config.yaml
num_hidden_layers: 11
hidden_size: 256
num_attention_heads: 8
num_key_value_heads: 8
head_dim: 32
intermediate_size: 1024
vocab_size: 8192
hidden_act: "gelu"
norm: "layernorm"
norm_place: "pre"
norm_eps: 1e-05
positions: "learned"
qk_norm: false
attn_scale: 0.177
bias: "none"
tie_word_embeddings: true
parallel_block: false
init: "normal"
init_std_qkv: 0.0312
init_std_o: 0.00666
init_std_up: 0.0312
init_std_down: 0.00666
optimizer: "adamw"
learning_rate: 0.00132
lr_mult_up: 0.756
beta1: 0.95
beta2: 0.99
lr_head: 0.00392
max_grad_norm: 1.0
warmup_steps: 223
schedule: "cos"
final_lr_fraction: 0.0
batch_tokens: [32768, 65536, 131072]
max_seq_len: 768
doc_mask: true
train_tokens: 399700000
max_steps: 6115
dataset: "wikipedia_en"
Each number is 128 + 24 x the weight over its row's rms, rounded and kept within 0 to 255. Layers, rows and columns count from 0. The size above them is the row's rms in percent of the matrix's.

# layer 8 MLP down (transposed), 1024x256, rms 0.0691, rows 450-462, columns 0-127
size [ 97 102 116  91 101 110 106 119  92 104  90  96 102]
[[141 102 147 135 154 136  90 107 140  90 123 170 136 130 145 130 126 128 133 154  92  77 124 171 139 143  78 135 119 115  76 100 172 162 132 129 121 158 145 147 131  83  84 115 176 141 153 131 136 132  88  94 100  95 126 105 130 115 118 155 104 134 116 115 124 122 113 121 151 160 136 153 132 127 126 138 117 126  89 150 124 127  96  62 104 148 118  78 142 157 110 109 116 153  68 109 129 153 134  74 153 134 123 129 120 178  94 152 135 143 116 130 171 107 128 117  86 135 124  91 117 146 146 114 126  83 150 132]
 [ 78 122 121 135 114 165 186 144 136 131 165 106 130 108 148 147 136 136 127 118 121 132 142 123 121 129 113 134 137 119 122 146 126 114 142 112 102 169  99 151 172  72 118 127 124 119 133  72 126 155 116  99  95 147 127 142 125 133 123 116 140 107 114 143  96 154 136 117  88 114 119 140 144 154 104 138  83 143 122 153 101 136  98 151 105 127 151  82 118 128 132 149 104 146 159 116 148 115 109 109  79 102 138 140 129 144 142 136 181 175 109 140 139  99  99  96 164 137 147 116 150 160 138 118 129 150 160 161]
 [139 131 196  84 105 134 129 159 138 133 134 105  95 136 153 148 118 144 129  99 139 121 134 152 125 137 117  79 117 114  79 148 145 152  87 136 120 149 133 126 128 115 164 110 104  80 114 119 151  76 141 141 138 162 130 104 107 119 168 125 124 127  97 110 165 133 116 113 108 127  93 143 154 113 131 141 165 113 106 155 161 142 128 151 185 141 123  90 142 142 141 102 145 114 112  86 131 144 148 128 120 138 102 102 111 147 117 136 124 138 134 157 180 161  78 109 135 132 141 110 165 144 116 151 112 141 141 123]
 [115  80 140 123 167 131 152 146  93 156 187 115 162 145 126 108 135 151 136 145 137 156  96 148 146 109 168 117 123 109 109 104 167 148 145 114 140  88 129 134 110 142  92 121  88 176 111  78  96 151 115 136 130 120 133 148 131 127 162 101 186 124 155 188 104 170 111 141 149 146 115  92 117 101 131 136 152 119 127  99 138 138 132 159 146 149 110 147 162 126 108 104  93 122 106 185 108 128 136 119 172 141 137 129  77 154 151 147 137 128  84  90 134 151 154 118 133 143 180 102 148 131  96 114 119 159 147  74]
 [ 92 169 113 115 165  90 152 165 118 112 153 121 101 110 118 152 117  90 120  90 141 136 109 124 146 118 206  86 105 164 123 111 102 128 150 129 125 112 123 132 114 127  94 127 110 119 122 139 111 179 155 130 135 167 167 116 185  94 122 121 139 151 126 106 131  93 115  84 145 123 109 133 100 113 130  98 142 124 122 111 100 133 123 130 101 141 169  75 140 171 112 164 119 109 151 118 140  99 119  68 123 138 125 139 159 194 132 150 139 119 102 187 104 108 132 115 167 113 117  97 114  76 130 164 123 162 117 144]
 [133 104 137 158 130  99 112 116  96 160 165 116 140 144 126 115  65 157 128 128 204 114 135 156  93 108 109 119 162 175 148 132  98 118 141 107 158 120 145 149 136  99 128 152 117 151 120  99 124 124 158 118  80 122 111 144 113 176  57  73 129 182 138  96 130 164 126 104 119 149 101 105 151  91 174 150  97 147 152 128 131 119 115  88 131 176 147 104 107 135 159 133 128 141 129 128 148 101 137 103 107 140 154 139 122 133 131 125  94 131 138  81 154  86  93 119 176 131 123 152 131 117 158 104  92 141 166 171]
 [152 170 108 155 152 120 109 132 157 126 114 140 152 111 125 117  76 137 138 174 146 116 143 107 157 129 147 136 134 125 151 102 113 137 175 142 129 106 145  72 120 131 126 144 124 110 118 106 152 120 144  86 149 114 113 102 125 110 119  94 140 148 157 129 154 122 104 136 138 145 146 114 134 103 122 118 123 128 105 116 172 103 120 176 152 127 121  98 125 132  82 161 156 125 167 126 161 151  97 110 190  71 116 143 125 127 168 112 115 155 112 128  97  81 166 103 163 123  96 139  81 113 133 101 140 117 148 121]
 [138  89 108 141 171 125 107 172  91  84  91 146 118 168 116 153 143 130 119 112 121 156 155  96 145 113 165 151 125 110 131 162 152 133 155 124 130 117 117  91 116 120 176 120 143 131 108 156 122 101 154 130 129  91  68 126 158 129 144 147 150  95 148 141 164 142 146 160  84 125 153 114 126 103 101 136 146  90 119 140 125 106 141 138 123 166 112 129  89 172 101 149 127  95 134 156 128 167 130 116 131 155 111 134 117 111 118 124 138 119 137 137 122 177 104 144 156 106  85  90 128 139 156  99 144 120 117 156]
 [ 95 167 135 109 109  95 114 149 111 140 143 133 157 119 144 192 112 115 110 122 120 150 125 137 140 108  94 104  88 161 136 105 142 110 134  92 124 128 137 109  99  91 131  97 127 168 131  69  98 126 140  80 130 150 197  95 102  97 118 167 119 117 153 115 101  44 157 156 166 112 139 142 131  97  92 107 184 107 171 121 172 106 140 117 177 138 146 167 132 145 114 115 101 106 124 145 152 108 127 133 174 136  88  99 133 164 179 146 159  97 108  99  82  87 143 133 125 104 138 152 123 109 116 138 136 162  79 115]
 [116 110 134 157 124 103 120  97 104 163  97 179 150 122 133 136 126 147 103 142 137 118 127 132 117 116 136 125 112 144 120 100 124 138 140 170  85 156 114 131 137 148 149 101 146 152 157 116 156 110 115 140 104 128 141 119 183 110 125 125 131 165 116 119 113 129 114 127 100 124 133 111 142 158 112 122  67 102 145 111  90 166 164 157 120 138 116 137 150 103 132 133 122 160 146 136  99 156 155  62 155  75 117  96 141 138 118 130 129 124  90 141 137 133 160 150  98 117 152 123 104  92 129 147 132 105  65 136]
 [128 116 131  93 137  97 111 128 153 152 100 126  88 178 161 125 118 123 165 155 108 132 151 185 111  86 113 127 126 107 106 128 125 137 123 144 142 180 102 114 141 111 148 101  61 116 139 171 120 124  92 161 127 113 146 110 151 142 170 144 119 112 116 171 124 124 130 121 150 144 121 144 128 119 110 157 155 108 117 119 122 123 106 135  99 123 133 103 123 117 130 124 171 152 138 128 146  75 147  91 134 134  94 153 100 121 132 131 135 120 111 136 170 135 129 131 113 139 149 133  98 123 131 119 147 126 132 145]
 [137 112 160  99 151  93 155 140 142 130 138 119 105 179 104 121 136 148 136  95 123 156 117  91 112 154 123 110 115 110 159 165 101  98 128 128 159  94 134 120 130  80 143 123 137 140 149  98 102 103  96 107 121 119 101 145 132 123 133 131 136 126 138 131 120 142 146 127 116 153 127 113 114 150 178 152 101 153 136  96 118 131  94  79 150 124  85 109 130 168 150 151 166 145 188 100 119 130 124  88 124 171 116  97 140 115 138 136 146 126 138  79 156 123  88 139 153 147 145 128 103 139 160 115 122 176  89  39]
 [ 91 125 133 114  62 126 134 111 103 147 149 114 110 152 145 168 155 172 125 118 167 121  80 118 139 138 122 127 155 167 171 115  98  98 126 130 104 112 124 140 142 120 102 115 131 124 186 154 133 158 129 128 122 130 142 152 102 114 177  95 144 174 147 160 112 165 107 137 162 107 120 100 141 151 121 110 180 112 148 146 118 157 116 159 101 120 128 138 160 124 139 160 147 115 135 146 120 154 171 102 105 143 127 102 128 104 122 152 143 127 123 124 177 141  86 154 138 132 202 127 115 171 142 119 160 106 159 131]]
# layer 8 MLP up, 1024x256, rms 0.0568, rows 451-462, columns 0-127
size [104 109  92 102 108 114 116  93 106  93  97 103]
[[131  88 120 174 135 110  98 113 120 119 134 155 137 145 155 139 127 132 148 130 139 101 129 153 114 130 166 137 105 117 153 105 104 106  76 119 129 102 127 161  59 145 143  83 101 137 149 129 128  87 113 138 152 175 118 121 165 115 144  66 133 144 148 154 119 131 145 125 106 121 156 122 143 141 131 163 116 128 114 157 121 102 125 156 118 181 124 144 146 131 153 107 103  99 139 124  80 162 115 140 110 140 101 119 124 100 128 129 132  97 125 120 137 138 104  84 105 101  97  78 124 114 126 115 105 125 144 125]
 [101 112  94 149 117 118 113 135 134 111 122 125 119 113 141 128 138 115 142 144  85 110 101 131 140 120 146 125 122  78 114 122 140 118 152 189  96 142 181 123  93 154  95  80 140 167 141 212 148 102 138 121 133 163 144 127  92  76 127 118 100 145 115 166 166 126 123  77 123 136 117 148 112 145 135 146 147 122 155 127 133 151 119 152 119 115 142 168 129  99 127 125 189 169 158 130 130 108 121 151 132 103  90 150 108 174 148 132 145 149 114 106 139 107 105 107 103 132  89 139 137 141 122 139 125 104 131 146]
 [109 166  65 114  98 135 137 124 143 110  81 118  76 108 106 165  97 123 150 133  98 117 185 115 110 144 164 155 113 120 153 140  88 110 154 155 109 117 121 124 171 136 142 136 142 121 157 140 140  95 128 121 104 123 110 106 137 116 115 154 114 127  99  83 115 127 130 106  95 124 166 147 147 148 140 119 127 139 140 168 110  85 117 149 131 112 108 116 107 131 158 136 158 152 168  89 172 160 141 126  71 131 129 126 114  69 126 117  95 133 143 124 133  85 117 174 116  93  91 160 120 130 141 130 125 116 154 157]
 [124 140 109 111 111  86 125 151 140 149  57 144 135 147 123  96 129 133 141 154  76 154 142 160 104 138 116 153 142  79 110 126 112 106 134 159 101 142 153 119 131 133 136  79 130 119 113  80 121 127 126 140 156 144 145 137 128 143 123 166 114 117 146 125 150 130 156 107 143 131 118 123 141 157 159 103 127 130 139 212  78  92 129 135 133 123 115 160 130  82 114  88 125 144 138 134 142 182 135 113 138 140 148 126 130  43 137 140 154 155 143  71 126 159 128 127 136 139 141 145 134 137 140 155 133 106 160  89]
 [137 112 116 102 112  56 144 140 126 152 138 162 130 111 161 109 120 126 149 108 128 139 165 111 116  69 128 150 113 127 167 164 105 124 115 138 141 136 110 154 108 117 116 115 138 138 194 130 109 131 120 109 115 160 131 113 131 149 104 106  89  86 183 160 124 100 159 109 155 114 150 125 145 177 156 137 142 113 121 138 131 146 119 132 102 153 127 156 137 108 142  97 149 135 138 143 141 122 130 106  97 149 130 118  95 179 148 189 106 125 129 113 123  98 124 154 120 102 117 132 106 135 132  91 111 147  86 159]
 [147  95 127 153 119 129 108 122 145 180 107 114 135 138 130 121 106 150 144 157 141 136 148 122 118 102 175 159 114  87 116 110 155  87 158 121 140 137 134 120 116 142 110 150 137 107 173 169 127 105 118 100 146 113 150 116 143 106 131 143  91  78 173 134 150 100 166  83 131 153 163  87 129 113 112  98 131 106 144 110 144 121 116 143 118 160 147  63 142 106  89  79 108 131 138  98 140 131 108 124 170 125 126 107  98 158 163 128 140 137 145 123  93 123 111 125 169  91  75 156 141 137 141 127 136 105 167 124]
 [180 111 143 128 122 137 143 141 165 141 107 159 131 135 143 127 132 125 151  86 107 171 148 115 103 121 130 129 147 103 159 112 125  92 148 128 125 123 157 154 145  98 135 128 152 147 108 141 130  94 126  89 133 109 117 133 153 188 137 109 108 128 187  81 104  91 118 133 147 125 153 125 131 199 133  89 139 169 180 189 122 110 121 145 136 140 158  99 107 127 123 103 185 158 121  74 107 156 127 122 117 140  93  96 127 126 137 192 131 111 158  54 128 136 160 151 131 123 128 145 127 144 112 103 104 125 158  84]
 [166 133 140 133 106 143 127 126 136 129 110 126 121 121 121 135 139 129 123 149 149 124 130 137 127 164 135 105 130 111  99 121 107 106 131 128 133 164 157 148 137 154 131 157 100 156 127 189 174 118 103 151  88 126  70 121 152 146 173 135 118 125 117 120 103 121 107  96 133 141 118 134 154 147 164 144 118 145 137 128  90 136  99 146 118 114 126 121 119 140 108 120 140 129 136 116 204 132  97 120 110 152 120 128 127 130  80 133  99 129  99 149 144 152 144 114 140 141 132 142  68 136 157  85  92 100 118 164]
 [180 137 149 134 129 127  96 107 108 145 113 188 114  99 107 132 128 173 156 126 119 129 130 123 144 105 134 142 153 134 175  95 101 110 154  96 126 147 154 116 105 107 131  86 112 130 134 153 145  74 130 108 159 148 126 112 130 106 185  89 126 129 153 101 116 143  87 117 132 105 175 114 168 145 112  96 136 139 135 146 139 138 116 134 131 135 132 112 137 116  93 114 123 124 147 112 127 117 153 139 118 113 123 100 127  99 172 116 107 159 154 109 150 156 153  67 128 155  96 141 110 118 161 133 111  96 178 101]
 [141 141 143 109 121 146 140 150 148 141 121 110 192 115 170 117 151 110 147  96 114 122 160  76 104 119 154 138 146 114 143 127 135 137 104  96 167 111 187 127 107  99 124 113 147 163  99 126 101 154 102  92 173 152 118 147 135 108 105  98 155  97 139  97 130 148 138 179 157 131 140 125 114 149 129 112 115 150 128 135 110 136 177 151  80 142 158 123 166 127  85 135 135 128 143 127 171 149 130 129 104 110 101  98 122 135 120 147 145 116 154 117  95 125 156 139 146 163 114 109 137 142 146 118 126 113 127 140]
 [137 123 110 119 118 136 114 114 141 139  63 164 128 110 142 158 101 126 119 169 137 142 145 109 123 139  79 122 152  99 152 160 136 131 136 105 119 157 113 164 138 133 105  96 129 111 161 107 129 132 143  86  93 119 177 102 112 133 136 130  88 105 158 111 138 121 128 116 158  85 121 121 184 171 105 149 122 140 127 161 134  83 124 137 116 103 158 138 117  81 135 107 109 154 146 123 144 162 135 140 136 129 171 133 126 123  84 122 143 114 134 142  89 149 141 144 166 130 129 184 124 137 123 121 136  87 124 144]
 [171  88 131 141 124 132  99 129 174 125  72 172 154  94  93 135 110  99 173  77 117  88 163 141  81  94 115 126 121 110 108 104 145 117 103 104 165 139 155 139 120 149 172 108 175 128 109 106 162 136 101 135 125 124 135  68 153 143  97  89 120 106 117 113  98  96 177 130 120 138 169 120 101 134 169 102 131 149 145 114 121 117 157 132 109 140 118 111 116 142 135  98 120 155 152 109 145 125 128 131 105 145 124 102  82 113 177 115 125 135 155 132 121 152 149 112 101 133 142 164 117 158  78  81 119 107 119 150]]